config = dict(
    hidden_size=640,
    head_dim=64,
    norm_eps=1e-06,
    qk_norm=False,
    bias='none',
    init_std_down=0.003,
    init_out_by_depth=True,
    beta1=0.9,
    max_steps=11294,
    dataset='wikipedia_en',
)
Each number is 128 + 24 x the weight over its row's rms, rounded and kept within 0 to 255. Layers, rows and columns count from 0. The size above them is the row's rms in percent of the matrix's.

# layer 2 MLP gate, 1280x640, rms 0.0531, rows 81-243, columns 520-559
size [102  97  99  97 105  96 102  93 103  96 101 103  98  99  95  97  99 107  98 102 103 104  95 101 101 100 100 104  96  97  97 102  96 101  91 104 100  98 101  99  98 104  98 102  93 101 100 101 101  99  99 102 101 100  99  94 103  97 105  98 101 104 103  94 104  96  96  98 101  91  97  93  96  96 106 103  94 100 103 105  94 111  97 103 101  95  96 107 100 102  95  99 100  96 102  98 102 101  99  94  97  99 102 102  95  96 103  97 100 102 103 105 100 103 102  98  92 100 100  97  99  97 107 100 103 101  99 100  99  98  99 100 102  99  97 102  99 105  99  99 101  98 101 104  99 100 104 107  99 103 100  99 102  98 104 103 101 104 100 102 103  93 100]
[[135 164 117 118 138  64  78 141 132  69 136 123 139 127 130 110 110 107 112 173 183 184 147 103 125 135 139 126 142 139 134 173 152 142 101 143 149 119 108 126]
 [132 149 139 142 143 141 106 102 122 101 149 117 124 135 173 142 150 103 113 112 102 118  95 105  95 137 139  95 133 158 154 105 136 153 129 152 118 140  97 135]
 [154 143 115  97  76 151 160 127  94 157 105 130 142 103 144 118 139 117 149 145 134  83 127 145 112 106  81 120  92 136  81 112 111 138 113 151 129 127 133 163]
 [134 159 151 135  74 179 101 129 145 113 116 106 150 133 157 122  97 122 111 138 109  79  82 131 134 162 122 170 128 123 130 159 118 130 147 142 102 101 155  82]
 [135 112 171 167 165 108 156 109 125 108 143 140 159 124 126 122 114 108 116 111 139 125 106 156 142 175 108 123 132 138 105 154 117 126 132 141 156 119 157 124]
 [111 161  87 140  74 126 142 114  91 135 144 126 118 138 134 140 129 115 140 149 137 130 140 112 180  74 200 160 125 124 143 168  89 138  96 111 124  92 140 142]
 [146 104 151 137 134 116 161 117 112 101 125 126 109 172 118 113 151 169 137 196 137 135 110 128 103 149 157 106 106 135  96 131 107 109 114 126 104 159 154 164]
 [137 160 152 139 122 100  62 149 160 110 144 100 111 124 140 127 163 104 157 107 104 115 122  92 122 128 135  56 114 109 152 100 130 123 146 138 125 170 135 123]
 [127 114 164 142  98  94 134 119 140 122  82 131 129 113 146 126 165 149 119 153 154 103 150  81 128 155 139 140 107 128 138 126  91 119 166 135 122 130 120 128]
 [104 132 139 128 169 128 121 131 128 139 151 117 137  63 136 145 129 104 136  96 120 137 140  94 145 135  95 133  80 171  66 125 123 112 100 119 130 153 156 180]
 [123 160 132 118 117 156 123 125 166 167 162 155 119 148 118 124 108  82 125 153 132 109 172 139 106  99  99 159 172 130 107  77 142 142 146  96  74 145  95 116]
 [116 103 125 121 130 125 103 137 169 144 101 128 132 136 146 130 139 149 151 136 149 122 125 124 133 140 120 122 115 129 159 165 127  86  92 125 183 101 105 101]
 [165 127 167 125 142  80 110 155 163 170 133 128 141 128 149 137  85 179 108 108  88 151 108 122 121 102 118 151 153  97 129 161 112 136 123 153 150 109 121 162]
 [102 139 154  84 101 139 139 168  72 114  86 137 143 124 142 138 141 128 141 125 194 129  97 108 116 119 132 158  93 159 146 136  93  69 132 114 151 100 147 132]
 [ 92 131 120 116 131 133 126  88  83 131 153 143 140 104 161 188  80 138  90 160 125 116 118 146 114 139 131 151 139 128 141 112 133 134 115  97 138 117 130 153]
 [138 155 187 136 108 144 106 162 131 117 106 144 200 115 154 134 104 180 166 118 104 144  94 118 176 116 172 123 105 116 180  94  78 163 139 136  95 122 174 111]
 [134 137  97 104  76 137 133 118 119 127 114 130 145  91 120  97 147 116 134 160 118 105 156 123 159 128 151  93 128 116 160 171 169 127 132 104  96 135 180 136]
 [121 116 112  93  95 100 101 133 121 118 130 129 104 160 122  79 141 154 132 128 147 143 121 112 141 152 154 151 106 124 121 164 129 100  67 106 162 103 124 156]
 [ 99 177 121 143  63 156 100 119 147 107 138  94 125  94 162 125  93  96 135 113  85 149 100 108 110 152 120 146 116 125 120 147 123 127 130 139 115 149 115 151]
 [114 159 115 129 119  92 106 128 110 118 137 145 141 138 133 110 112  99  90 178 150 130 129 122 122 141  96  85  71 105 130 187 128 148  73 175 151 120 116 104]
 [ 60 145 105 133  84 129  97 117 125 163 104 117 156 110 146 143 128  83  87 114 130 110 114  75 149 147 164 111  98 157 102 181 144 140  98 119 139 148  99 138]
 [101  91 114 123 183 108 118 133 109 125 158 139 154 110 146 119 114 131 105  98 157 132 166 139 160 131 119 120 144 135 135 139 128 100  64 144 127 128 123 145]
 [134 158 155 119 158 108 139 129  92 162 162 136 153  97 128 127 110 135 109 147 200 129 116 154 149 135 156 145  96 170 117 119 139 105 131 116 159 161 130 122]
 [173 115 118 124 137 173 133 128 125 147 111 123 122  87 145 144  77 138  98 173 167  97 123  93 155 107  94 125 112 163 143 137 110 107 121 103 145 115 112 114]
 [124  68 129 120 134 163 114 135  99 142 118 147 110 118 164 168 113 119  96 143 111 127 117 130 117 147 139 109 142 122 129  76 135 169 132 123 147 115  75  89]
 [140 140 138 103 125 127 101 113 148 137 108 108 109  87  97  99 126 154 110 122 127  97 171 128 102 145 126  92 175 129 134 120 119 142  98 109 127  97 107  88]
 [172  93 110  91 107 133 140 147 133 131 105  88 158 132 144 139 149 124 137 131 163 122 178 143 118 121 151 136 139 139  89  83 141 111 120 142 133 155  81 100]
 [122  91 121 118 113  95 149 125 174 132 203 166 147 148  95 149 127 132 147 147 124  65 148 172 107 122 118 137 154 147 141 182 145 125 118 166 120 140 133 177]
 [114 168  98 140  89 111 118 133 122 116 145 152 151 136 141 148 118 129 124 116 177 105 164 124 133 195 122 137 129 142 168 130 139 103 181 161 113 123  81  99]
 [150 143  99 126 141 115 113  76 115 142 136  74 108 104 130 108 148 131 119  93  92 139 115 145 143 110 103 110 127 163 101 132 157 116  99 127 161 124 161 107]
 [122 187 148 126 100  94 125 160 118  84 101 112  91 154 139 184 158 143  90 150 108 148 118 116 110 138 131 139 119 108 148 123 138 162 135 101 130 121 107 137]
 [ 90 115 150 116 104 111 134  95 107 107 137 136 156  99 150 153 142 107 127 144  86 153 101 129 164 119 110 134 150  85 126 166 129 143 130 109 110  83 124 105]
 [ 87 126 102 131 126 156 154 150  82 149 172 123 141 130 139 132 155 123 117 143 126 101 140 114 153 135 120 158 133 125 121 108 103  88 116 110 121 113 158 155]
 [177 122 131 132 123 116 163  95 139  98 138 109 107 115 127 143 145 127 151 128 145  83 165 105 126 153 105 166 101 148 128 106 176  95 156  96 110 136 131 135]
 [162 133  83 134 137 134 104 107 143 167 147  98 141 156 118 136 133  61 144 150 168 136 141 113 114 168 161 107 126 113 112 104 112 119 114 106 144 127 109 140]
 [118 151 105 130  80 154 113 139 110 152 116 137  94 129 123 106 122 134 163 157 114 134 154 110 124 148 164 146 118  79 167 129 121  81 117 131 105  65 141 108]
 [167 113 131 123 161 101 113 152 135 122  88  84 161 156 152 116 144 124 157 119 156 111 115 121 121 106 144 129 102 110 127 118 127 105 104 125 165 127 159 139]
 [106 137 108 112 151 120 111 107 130 174 127 124 138 126  83 127 138 142 126 128 134 162 119 166 113 117 145 153 151 120 155 123 155 111 150 157 107 132 142 146]
 [150 108 133 122 115 143 173 151 126 105 153 138 106 129 121 127 153 163 181 141 138 114 105 130 182 137 135  95 139 135 137 159 142 134 128 137 134  96  86 109]
 [138 156 164 115 135  92 125 100 128 127  90 166 139 138 100 143  73 150 144 117 174 132  93 142 143 108  82 161 143 130 129 136 158 119 146 122 127  99 107 121]
 [113 146 154 113 130 159  84 152 165  91 110 150 160 102 169 147  99 129 142 135 145  98 132 130 122 136 139  89  74 117 156 147 124 149 136 124 116 169 121 114]
 [109 131 147 160 176 110 143 121 108 119 145 137  97  83 119 136 132 155 144 130 118  92 104 136 160 113 129 133 161 137 162 159  70 147 122  95 186  95 140 116]
 [119 126  99  74 149 103 155  90 155 137 158 125 131 150 141 111 160 142 160 114 136 128 145 156  82 182 172 122 104 112 162  80  98  95 101 123 123 131 149 159]
 [128  93 132 137 104 122 172 130 149 137 140 124 177 139 150 139 172 124 104 123 156 145 135 134 160 139 152 111 150 149 159 127  97 112 115 120 135 133 104 114]
 [114 121 127 142  84  90 109 157 156 129 132 135 161 115 147 140 161  82 115 136  88 119 123 117 127 145 142  92 100 122 153 151 155 113 167 155 109 118 140 109]
 [144 126 122 104 114 113 172 183 132 122 134 116 167 151 115 148 157 111 133 127 135 135 132  78 114 150 132 130 117 191 130 142 118 129 129 135 169 135 113 139]
 [100 108 133 136 107 190 101 137 140 164 161 120 149 139 152  86 169  92 101 150 126 141 134 177 114 136 112  92 119 120 158 117  92 148 135 180 107 141 142  93]
 [169 115 170 133 133 127 111 150 123 140 108 134  89 134 108 154 138 131 150 152 137 155 137 100 117 164 124 127 150 145 163 130  99 114 110 100 111 177 153 158]
 [102 142 138 178  80 138 111 156 154 126  84 127 154 141 153 122 147 107 125 117 112 150 111  86 119 122 129 122 107 129 109 154 119 142 131 122  73 143 123 144]
 [131 125 156 123  94 168 104 117 132 137  97 155 143  82 128 108 149 101 152 164 110 156 112  98 133 104 103 126 122  97 161 118 134 154 135 145 136 103 147 124]
 [128 121 125 106 109 122  94 101 114 136 110 112 145 112 144 128 125 117  90 139 132  90 102 130 109  97 122 107  93  83 127  87 154 138 118  78  77 164 119 129]
 [115 107 148 121 119 117 121 103 111 155 117 140 115 118 121 126 173 150  80 107 126 180 148 120 131 122  92 115 133 148 112  98 166 120 125 131 135 108 142 106]
 [177 123 129 107 121 152  83 128 148 124 129 152 151  84 123 118 127 128 123 147 117 113 153 120 117 141 160 116  76 125 122 155 161 163 115 163 124 124  89  99]
 [135 134 121 141 127 140 132 153 151 130 122 142 121 104 111 149 149 143 105 115 114 117 129 144 160 132 116 112 137 142 143 141 107 114 159 152 127 120 161 132]
 [152 121 118 114  95 134 162 128  95 143 137 103 142 149 129 144 118  90 113 138 128 144 132 106 195 142 130 126 114  81 176 135 146 126  64 122 127 107 134 145]
 [155 112 142 109 127 167 122 147  97  98 115 132 148 101 117 143 160 132 119  95 115 137 131 132 150 111 124 161 150 153 133 118 124 133 142 134 131 133 121 117]
 [113 132 141  95 160 151 103 176 122  78 121  90 128 120  96 129 106 142 117 130 168 102 104  85 136 148 121 159  71 122 171 110 143 102 109 128 128 100 103 135]
 [124 116 135  87 188  84 150 144 124 149 123  68 144 146 140 167 100 113 157 103 141 160 119 121 118 114 142 137  72 113  96 127 172 110 156 106 132 137  83 177]
 [ 81  98 145 152 140 125  99 128 120 105  87 143  98 131 146 138 159 118  87 153 135  83 114 134 186 151 137 124 123  93 126 172 149 143 144 124 119  90 108 134]
 [115 103 111 128 137 134  91 128 166 105 129  92 140 113 112 164  94 128 136 141 152 129 113 125 157 138 126 143 115 105 123 115 143 138  93 125 111 133 137 151]
 [123 142 147 136 170  73 113 121 170 135 106 110 102 144 100 129 113 113 151 120 178 151 122  69 131 162 129 136  96 127 141 125 171 123 145 108 150 124 146 151]
 [171 127 179  93 134 114 114 123 126 143  95 144  80 138  74 128 136 127 163 159  97 138 122 107 134 100  98 137 138 143  97 148 124 139  90 126  82 111 177 172]
 [160 144 139  57 131  82 141 141 135 134 106 140 135 130 133 132 132 127  98 158 107  73  67 156 145 142  97 123 132  87  82 133  63 111 110 125 141 132 138  71]
 [147 136 104  82 126 145 157 107 114 132 168 146 148 115 145 160  81 114 122 176 118 138 154 123 127 125 156 158 106 113 114 169 119 112 129 135 122 125 107 113]
 [160 134 136 153 137 128 106  99 131 137 125  75 130 118 152 132 112 115 143 160 122 145 118 150 111 101 137 142 101 101 140 142 148 169 138  95 109 149 147  57]
 [130 104 134 134  92 105 132 120 108 127 150  66 168 126  81 115 118 113 112 133 162 152 129 141 132 116 150 112 108 140 142 150 138  99 118 141 115 120 169  79]
 [155 197 159 106 181 130 167 123  95 125 122 121 121 129 140 118 134 130  92 185 157 122 138 152 118 167  82 119 119 171 125 138 107 151 140 152 156 118 135 112]
 [158 107 120 131 111  93 114 116 144 130 128 110 127 137 140 123 141 153 112 137  81 121 152 140 162 139 123 137 114 156 135 140 120 129 147  95  98 152 144 135]
 [114 132 131 154 137 133 152 127 144  98 155  85 133 155 143 146 157 199 121 106 153  99  90 159 105 143  99 160 117 163 121 128 124 110  99 147 103 101 139  99]
 [100 142 146 141 144 146 107  87 158 126 162 126 168 106 133 143 116 161 118 112 182 135 132 120 111 133 136 148 119 109  95 102 106 166  84 139 172 117  99 124]
 [117  82 106 126 115 141 133 145 102 102 202 123 152 112 144 137 102 121 113 127 141 146 138 124 190 114 102 141  97 135 102 128 145 133  81 119 122  83 154 141]
 [121 111  93 107  87 127 145  88 113 137 110 165 135 116 109 100 132  70 110 149 133 156 102 100 108 147 106 173 148 181 112 136 118 134 117 108 139 143 139 156]
 [128 137 101 104 125 118 103 110 118 130 119 120 109  96 124  89 112 122 126 144 122 128 155 128 146 131 174 131 155 135 122 127 120  91  97 131 165  98 131  99]
 [144 106 106 104  98  80 160 187 130 120 117 140 111 163 126 135 147 103 151 140 172 178 146 128 133 128 140 148 172 122 111 117 103 122 108 182 190  98 109 142]
 [147  94 152  90 110 140 145 113 139  82 113 138 123 147 157 103 116 100 165 148 144 154  83 198 130 104 134 132 132 114 131 133 125 145 129 126 131 154 126 115]
 [121 112 106 114 109  91 149 127 114 100  92 164 104 125 157  99  74 135 138 164 136 114 138 150  93 134 134 116  81 157 131 129 177  86 122 122 161 153 137 108]
 [157 144 160 113 141  75 168 180 121  99  92 133 133 142 109 129  69 140 165 106 139 141 105 125  98 124  70 111 127 170 166 163 142 124 135 124 130 142 157 157]
 [ 95 137 187 119  91 127 112 147 175 119  78 118  99 148 154 109 137  73 146 124 142 166 137 125 129 133  91 139 130 127 117 133 106 130 108 109 143 150 126 129]
 [129 127 173 138 116  97 135 109 108 115 116 126 120 139  85 124 115 145 143 156 117 138 151 128 156 122  91 127 132 189 112 122  85 160 127 132 227 112 117 137]
 [153 155 127 118 100 174 123 145 110 114 100 156 106  91 168 129 109 120 125 130  87 102 135 128 118 153 132 147 133  59 131 114 116 134 101 104 118 139 120 156]
 [142 152 111 122 122 162 126 108 105 126 110 126 147  98 163 139 136 119 111 117 102  66 114 179 148 135 156 114 119 132 121 124 121 128 140 141  84 158 140  77]
 [143 114 115 123 133 178 109 117 140 155 164 125 134 105 103  96 121  78 134 126 177  88 142 160 117 125 114 165 108  97 131 138 172  89 113 129 119  63 129 138]
 [108 162 117 128 181 148 115 102 142 113 144 135 130  87 134 113 125 117 112 104  97 103 129 107 139 120 109 135 105 130 157  87 110 161 131 116 113 131 130 112]
 [145  72 112 104 125 180 127 173 101 121 118 131 121 107 143 114 147 130 159 100 103  65 151 140 153 102 112 142 109 137 148 107 125 137 124 136 126 121 121 140]
 [150 129 110 114 160 167 133  97 115  84 110 146 103 106 156 133 106 127  78 151 137 132 117 146  84 131  94 115 145 133 183 131  68 136 116 123 148 131  99 132]
 [131  87  79 134 148 118  99 112  87 181 143 121 157 120 145 167 111 114 144 140 140 153 112  80 131 125 145 172  71 150 114 127  97  96 115 141 137  87  85 100]
 [149 123 132  77 148  88 160 112 133 129 109 129 102 121  83 141 140 121  90 146 153 147 132 184 125 142 110 145 131 138 163 145 117  93 136 126 175 125 137 144]
 [133 126 137  86 135 110 115 132 121 126 128 110 153  98 135 131 141 138 113 119 153 104 130 126 145 134 119 160 158 133 117 149  99 130  83 159 139 129 123 163]
 [147 119  92 105 117 151 110 132 120 120 122 129 137 136 103 114 131 133 122 138 134 128 166 147 165 113  98  85 151 128  94  98 167 110 120 124 100 120 112 115]
 [148 168 118  85 140 130 100 105 130 149 126 143 140 140  85 120 135 144 137 145 133 142 125 144 121 121 149 120 129 133 128  89 102 112  93 137  97 171 126 127]
 [109 154 105 118 120 120 110 142 123 140 161 122 146 119 142 124 116 121 148 108 119 142 156 136 166 155 168 147 116 119 144 129 110 117 132 158  99 148 113 124]
 [ 57  96  93  90 140 115  98 116 142 133 145 130 115 162 127 143 151 114  99 172 146 122 108 157 139 102 104 138  92 126 149 178 112 121  97 108 122 134 151 149]
 [128 107 134 119 154  90 150 185 161 116 134 129 113 141 115 135 119 104 119 121 171 138  96  90 138 130 162 148 133 167 130 160 139 104 123 110 145 110  77 140]
 [ 99 128 155  95  96 138 151 163 117 142 116 120 141 112  97 171 129 115  96 103 109 133  92 119 160 133  91 136 117  93 119 129 148 149 151  82 109 131 128 158]
 [179 133 115  98  73 103 121 100 111 126 125 114 115 138 142 146 102 133 157 117 140  97 138 140  85 137 123 135 126 101 140 145 171  95 103 106  82 136 110 130]
 [164 129 150 152 106  97 114 133  89  82 122 138  86 133 132 136 125 176  99 105 146 144 109 129 105 125 144 105 127 143 111 118 182  81 131 119 107 143 102  76]
 [162 110  93 119 137 102 127 120 150 132  98 114 121 130 172 136 100 141 132 130 110 111 163 159 134 156 105 127 167 178 146 163 118 136 133 139 139 105  74 106]
 [119 132 127 133 106 105 160 150 126 114 135 121 116 124 156 112 118 158 146 121 172 117 104 169 133 150 101 139  85 128 132 122 125 125 151 132 141  62  96 165]
 [132 132  91 136 133 133 121 118 100 189 190 130 113 123  79 129 149 184 150 151 104 122 135 134 136 142 122 143 131 142 110 121 144 151 135  95 148 131 135 103]
 [127  96 151 111 153 115 160 114 128 142 113 144  72 110 122 145 140 115  75 208 116 151  88 154  99 109 107 128 117 131 122 126 168 160 120 132 150  96 108 115]
 [ 59 106 105 107 144 132 162 159 116 125 192 145 159 131 133 122 111 122 126 121 186  86 151 175 105  83 120  84 125  85  96 125 153 153 113 123 133 137 135 142]
 [ 98  85 128  93 137 146 107 126  95  83 157 155 111 133  99 159 145 155 109 138 119 143 129  90 155 143 176 127  90 137 129 154 159 130 102 129 112 120 140 153]
 [125 139 108 102 172 177 115 117 133 136 169 107 107 106 150 172 123 131 103 171 106 145 158 148 121 125 147 134 116  95 149 112 103 149 155 130 125  72 128 105]
 [126 152  72  94 156  88  97 145 136 131 110 109 128 137 124 129  84 110 124 142 186 127 147 170 162 102 118 178 129 150 107 160 123 108 101 107 117  56 118 183]
 [111 148 134 158  88 102 135 138  81 169 143 127 131 160 157  97 140 132 136 118 144  94 132 155 177 133 130 106 160 115 108 134 125 171 155 185 135  65 132 119]
 [110 101 144 176 115 151 160 100 137 141 132 101 105 136 165  94 123  87  97 120 138 117 135 157 133 154 143 129 139 120  91 108  93  87 120 106 193 100 108 142]
 [105 119 141 162 190 146 134 169  86 131 106 159 100 105 115 111 136 133 130 129 134 150 127 122 113  73 106 138 129 131  96 139 182 145 130 127 159 129 144 131]
 [127 170  99 117  78 152 103 138  91 117 125 116 163 150 154 112 146 130 133 122 117 125 143 100 149 111 126 118 136 159 148 147  81 153 136 132 115  84 136 100]
 [110  89 137 117 142 139 105 147 129  87 122 142 114 143 152 154 146 109 130 133 157 105  86 152 140 141 138 126 127 120 154 103  89 150 150 113 162 140 112 152]
 [145  97 130 117 117 110 106  83 161 140 191 124 118 138 108  90 135 129 172 149 104 125 105 131 124 102 147 165 136 111 127  89  94  82  62 114 144 146 104 122]
 [144  85 129 145 164 133 133 119 132 131 102 117 157 152 161 147 109 172 111 132 124 144  92 126 159 110 147 190  84 151 119 175 137 101 137 137 155 109 121 127]
 [132 125 130 117 109  91 149 155  83 128 136 104 111 181 123  93 154 141 144 190 145 107 133 158  99 108 106 129 110 145 127 115 139  94 107 142 135 106 134 104]
 [105 136 121 116 148 182 132 152 123 164 123 126 118 139 114 134 146 160 104 137  80 137 142 114 142 124  90 147  98  94 143 145 140 146 159 103 111 113 149 113]
 [122 131 106 102  85 141 134 147  97 134 142 101  93  82 147  92  99 130 103 153 126 115 130 100 106 126 143  92 120 113  47 151 118 104 135 145 126 100 138  61]
 [136 183 123 111 161 136  97 141 122 107 104 129 166 127 105 159 105 117 147 116 142 141 135 133 130 144 108 136 103 127 128 137 125 101  98 149 171 116 151 168]
 [ 98 137 128 139 123 148 131 125  98 143 162 149 162 156 170 167 132 163 123 191  75 152 138 163 102 140 204 149 142 159 173 113 164 179 145 202 104 126 142 105]
 [142 175 142 109 108 146 120 140 115  92 112 103 168 149 101 169 153 171 145 105 137 177 119 174 121 137 172 129 147 102 167 135 178 139 131 116 117 111 115 116]
 [ 54 170 134 142 149 125 130 123 189 160 132 157 128 132 128 133 163 155 138 176 112 124 142 162 125 143 141 109 196 111 118 160  95 110 104 127 121 134 167 150]
 [104  84 107 120 158 102  98 165  73 120 130 144 137 107 146 137 107 146  79 131 151 128 133 159 122 128 141 165 136  90 123 102 164 109 109 143 116  82 112 127]
 [136 121 150 150  69 141 119  83 126 111 108 133  88  80 129 164  86 157 132 131 124 154 110 120 118 104 110 116 162 123 111 110 120  99 134  96 105 117 173 104]
 [113 150 132 131 129  75 126 101 116 119  95 115 172 110 126  44 152 153 141 126 148 152 152 117 129 100 133 116 139 167 128 140  96 175 114 144 126 146 125 134]
 [141 143 100 108 120 161 130  93 125 113 167 143 134 133 140 154 120 146  96 141 135 175 140 130 119 102 106 141  88 145 128 120 106 165 124 140  63 111 117 102]
 [ 94 153 102 134  78 141 117 116 145 158 162 140 110 119 124 102 112 126 120 201  98 118 171 167 136 139 152 130 115 104  61 125 106 132 143 145 101 110 112 152]
 [128 136 115 166 141  94 125 131 138 162 111 152 110 136 125 135 128 169 186 164 129 107 179  99 140 119 135 111 123  81 141 102 177 151 144 131 153  89  89  88]
 [161 100 130  96 147 118  90 147  74  99 121 137 123 130 135 172 168 111 135 149 156 116 102 121 121 112 120 119 128 122 131 113 110 138 119 107 117 116  97 111]
 [115 148 143 136  85 156 129 113 130 137 183 141 135 107  93 108 112 134 140 171 123 110 167 134 123 113 114 137  92  95 144  94 138 124 123 121 140 129 173  74]
 [127 127 147 134 156 105 159 123 107 147 174 125 118 117 130 183 115 115 130 133 139  87 115 144  87 135 157 128 123 109 134 103  99 143 145 109 135 123 128 120]
 [150 139 123 146 124 125 119 153 155 124 129  89 134 136 112 102 123 131 138 151  90  82  91 135 130 167 112 102 122 131 128 158 123 151  99 124 170 104 153 127]
 [132 113 161  83 161  78 114 134 142  98 125 119 128 131 145 131 117 140 168 100  89 145 105 175  95 115 117 194 134  95 122 115 125 126 133 125 124 117 125 185]
 [129 164 154 152 144 102 107 151 116 141 119 122 143 150 157  76 160 118 152 110 166 143  87 125 162 133 162 168 139 148 173 122 117 149 150 170 118  77 126  74]
 [138 172 111 144 126 145 118 117 115 121  93 162 156 109 130 109 126 114 135 107 138 153 108 134  82 170  82 136 134 145 157 142 139 144 124 154 170  72 168 122]
 [ 66 144 159 139 138  97 137 128 137 121 138 133 126 130 153 128 151 141  89 106 143 114 122 169 134 157  88  71 135 115 108 115  96 145 114 134 132 125 108  85]
 [146 142  98 145 109 143 100 177 124 160 124 121 119 138 126 122 156 156 119 153 107 120 108  58 120 139  83 121 141 128  96 109 148 152  69 124 116  99 104 104]
 [ 88 118  97 126  99 113 115 127 114 142 134 138 126 170 143 138 135 151  92 173 127 131 114 135 159 135 129 129 142 134  98 129  95 136 152 103 118 130 137 132]
 [123 124 110 133  94 118 114 122 121  89  81 120 161 142 132  90 137 120 139 139 135 155 105 138 118 125 149 129  76 147 163 104 133 108 109 114 108 145 134 144]
 [118 146 115 127 103 116 103 154 124 154  96 111 137 129 102 137 127 145 134 143 113 130 139 116 116 130  95 131 108 164  97 158 143 130 103 134 157 204 167 151]
 [141 139  96 123 116 125  99 129 140 110 110 106 121 174 123 153  67 151 144 148 134 174 101 134 114 130 115 114 146 143 130 124 127 168 129 149 126  98 135 110]
 [115 118 149 188 139 115  93 108 109 135 133 104 116 127 132 109  93 154  84  59 156  90 146 131 103 119 147 105 111 137 160  96 112  99 132 139 144  86 155 118]
 [114 123 136 143 112 118 125 155 139 112 127  88 129 100 141 122 160 115  93 107 108 128  93 111 174 116 110 113 126  87 139 112 134 133 116 102  95 107 138 132]
 [135 111 123 119 111 145 127 125 172 128  99  85 132 103 115 119 149 117 143 183 149  74 167 139 120 157 124 141  94 148 125 130 151 115 121 113 130 177  63 129]
 [190 124 136 115 146 125 164 133  73 122  61 137 147 116 148 121 111 118 138 115  96 138 155 102 139 152 120 132 100 106 107 203 130 126 114 140 153  83 157 173]
 [123  65 139 147 123 130 119 129 122 123 150 162 172 106 116 146 106 123 131 152 103 126 125 161 134 114 121 117 155 114 124 137  79 156 144 136  81 146 103  93]
 [131 136 114 161 131 112 104 105 152 121  84 155 140 121 140 139 159  57 151 178 135 132  95 109 119  78 144 124 126 115 165  94 117 108  92 119 133 137 141 124]
 [156  98 133 103 122 163 132 120 155 139 135 150 125 130 135 115 132 131 148 101 144 154 106 105 108 127 120 131 104 117  84 137 126 113  77 116 132 105 146 157]
 [138 102 145 123  99  80 115 147 113 145 106  87  86  91 153  96 151 137 107 155 112  98 102  85 149 133  99 141 124 122  94 134 120 101 109 124 163 105 131 134]
 [114 143 106 161 103 145 141 149 122 112 128 102 151 154  85 143 127 164 141 105 126 116 119  87 126 100 109 141 128 128 124  91 132 140 151 151 143 175 111 141]
 [ 96 108 136 125 154 144 128 133 134 126 123 143 113 110 110 115 111 140 125 135 109 125 168 129 150 106 110 114 142 116 115 153  68  75 155 155 140 127  87 142]
 [108 112 155 124 165 150 140 111 114 134 137 133  98 134 113 152 126 152 133 116 125 144 126  93 137  82 106 124  91 133  82 128 116 127  83 132 141 105 166 114]
 [ 96 114 160 105 179 140 111  94 128 108 161 104 131  98 103 107 171  91 136  98 138 137 171 145 146 148  89 111 134 127 126 151 128 136 120 118 152 118 153 116]
 [143 127 120  95 145  96 123 125 133 124 130 126 130 127 143 106 146 137  97 126 155 106 148 128 101 113 132 117 104 140 106 151 143  96 102 127 142 133 165 105]
 [140 141 134 123 101 162 167 116 145 133 117  98 147 117 126 160  88 130 135 126  89 134  97 105 105 137  80  64 167 142 129 134  95 146 117 132 154 141 141 150]
 [192 130 163 141 137 112 130 123  96 146 121 141 144 121 120 129 109  88 116 143 151 140 123 104 103 186 132 100 112 104 160  89 139 121 125 126 128 163  90 123]
 [121  80  86  94 151 150 129  98  80 134 105 105 102 122 126 125 107 128 126 131 134 118 138 132 152  94 106 149 114  90 167 184 124 127 123 102 149 118 123 157]
 [131 170 134 141 128 142  97 144  80 150 126 122 163 151 156 156 119 163  89 123  87 103 139 121 128 130 116 144 102 148 134 116 112 154 185 155 149  98 138 104]
 [ 98  61 168  76 123 100 122 131 137 117 183 139 113 141  94 124 101 140 111 165 120 137 129 140 134 147 105  69 138 144 125 122 124 147 122 116 120 134  91 116]
 [111 125 102 176 142 170 130 124 105 119 182 130 144 113 170 143 118 153 127 154  97 101 144 132 142  99 122 124 105 101 166 128 139 148  97  82 105  82 131 131]
 [215  96 121 107 101 127 116  78 119 136 148 132  78 124 128  78 138 113 148 130 158  95 146 125  97 128 101 136 122 119 100 136 107 112 119 108  90 148 100 118]
 [ 99 120 115  84 189 126 112 152 172 113 109 138 154 138 157 150 154 168 122  69 186  71 134 144 102 149 149 160 167 128 104 171 112 103  90 190 102 142 115 135]
 [175 113 122 126 114 105 124 100 137 145 161  85 129 160 109  98 142 102  87 128 130 120 128 140 120  83 147 103 139 126  78 123 101 118 131  99 121 138 146 117]
 [114 100 119 137 152 130 159  98 134 131 106 139 121 140 135 139 141 105 133 129 149 173 103 163 130 142 143 134 179 101 138 104 127 100 144 127 134 125 112 112]
 [139 156 114 140 120 104 141 112 106  95 124  90  91 101  88 131  99 185 100 107 103 145 140 113  97 128 135 159 104 167 111 124  98 107 111 119 121 120 109 119]
 [131 143 138 165 140  89 146 127 157 102 111 149 115 119 131 110 114  84 136  57 137 121 109 137 123 124 110 141  99 117 107 133 115 121 108 167 120 158 105 120]
 [ 83 105 134 122 108 125 105 140 133 122 115 136 158 135 145 120 154  97 113  93 142 129 133 146 149 105 138 121 141 110 161 114 169 130 118 115 121 132 165 136]]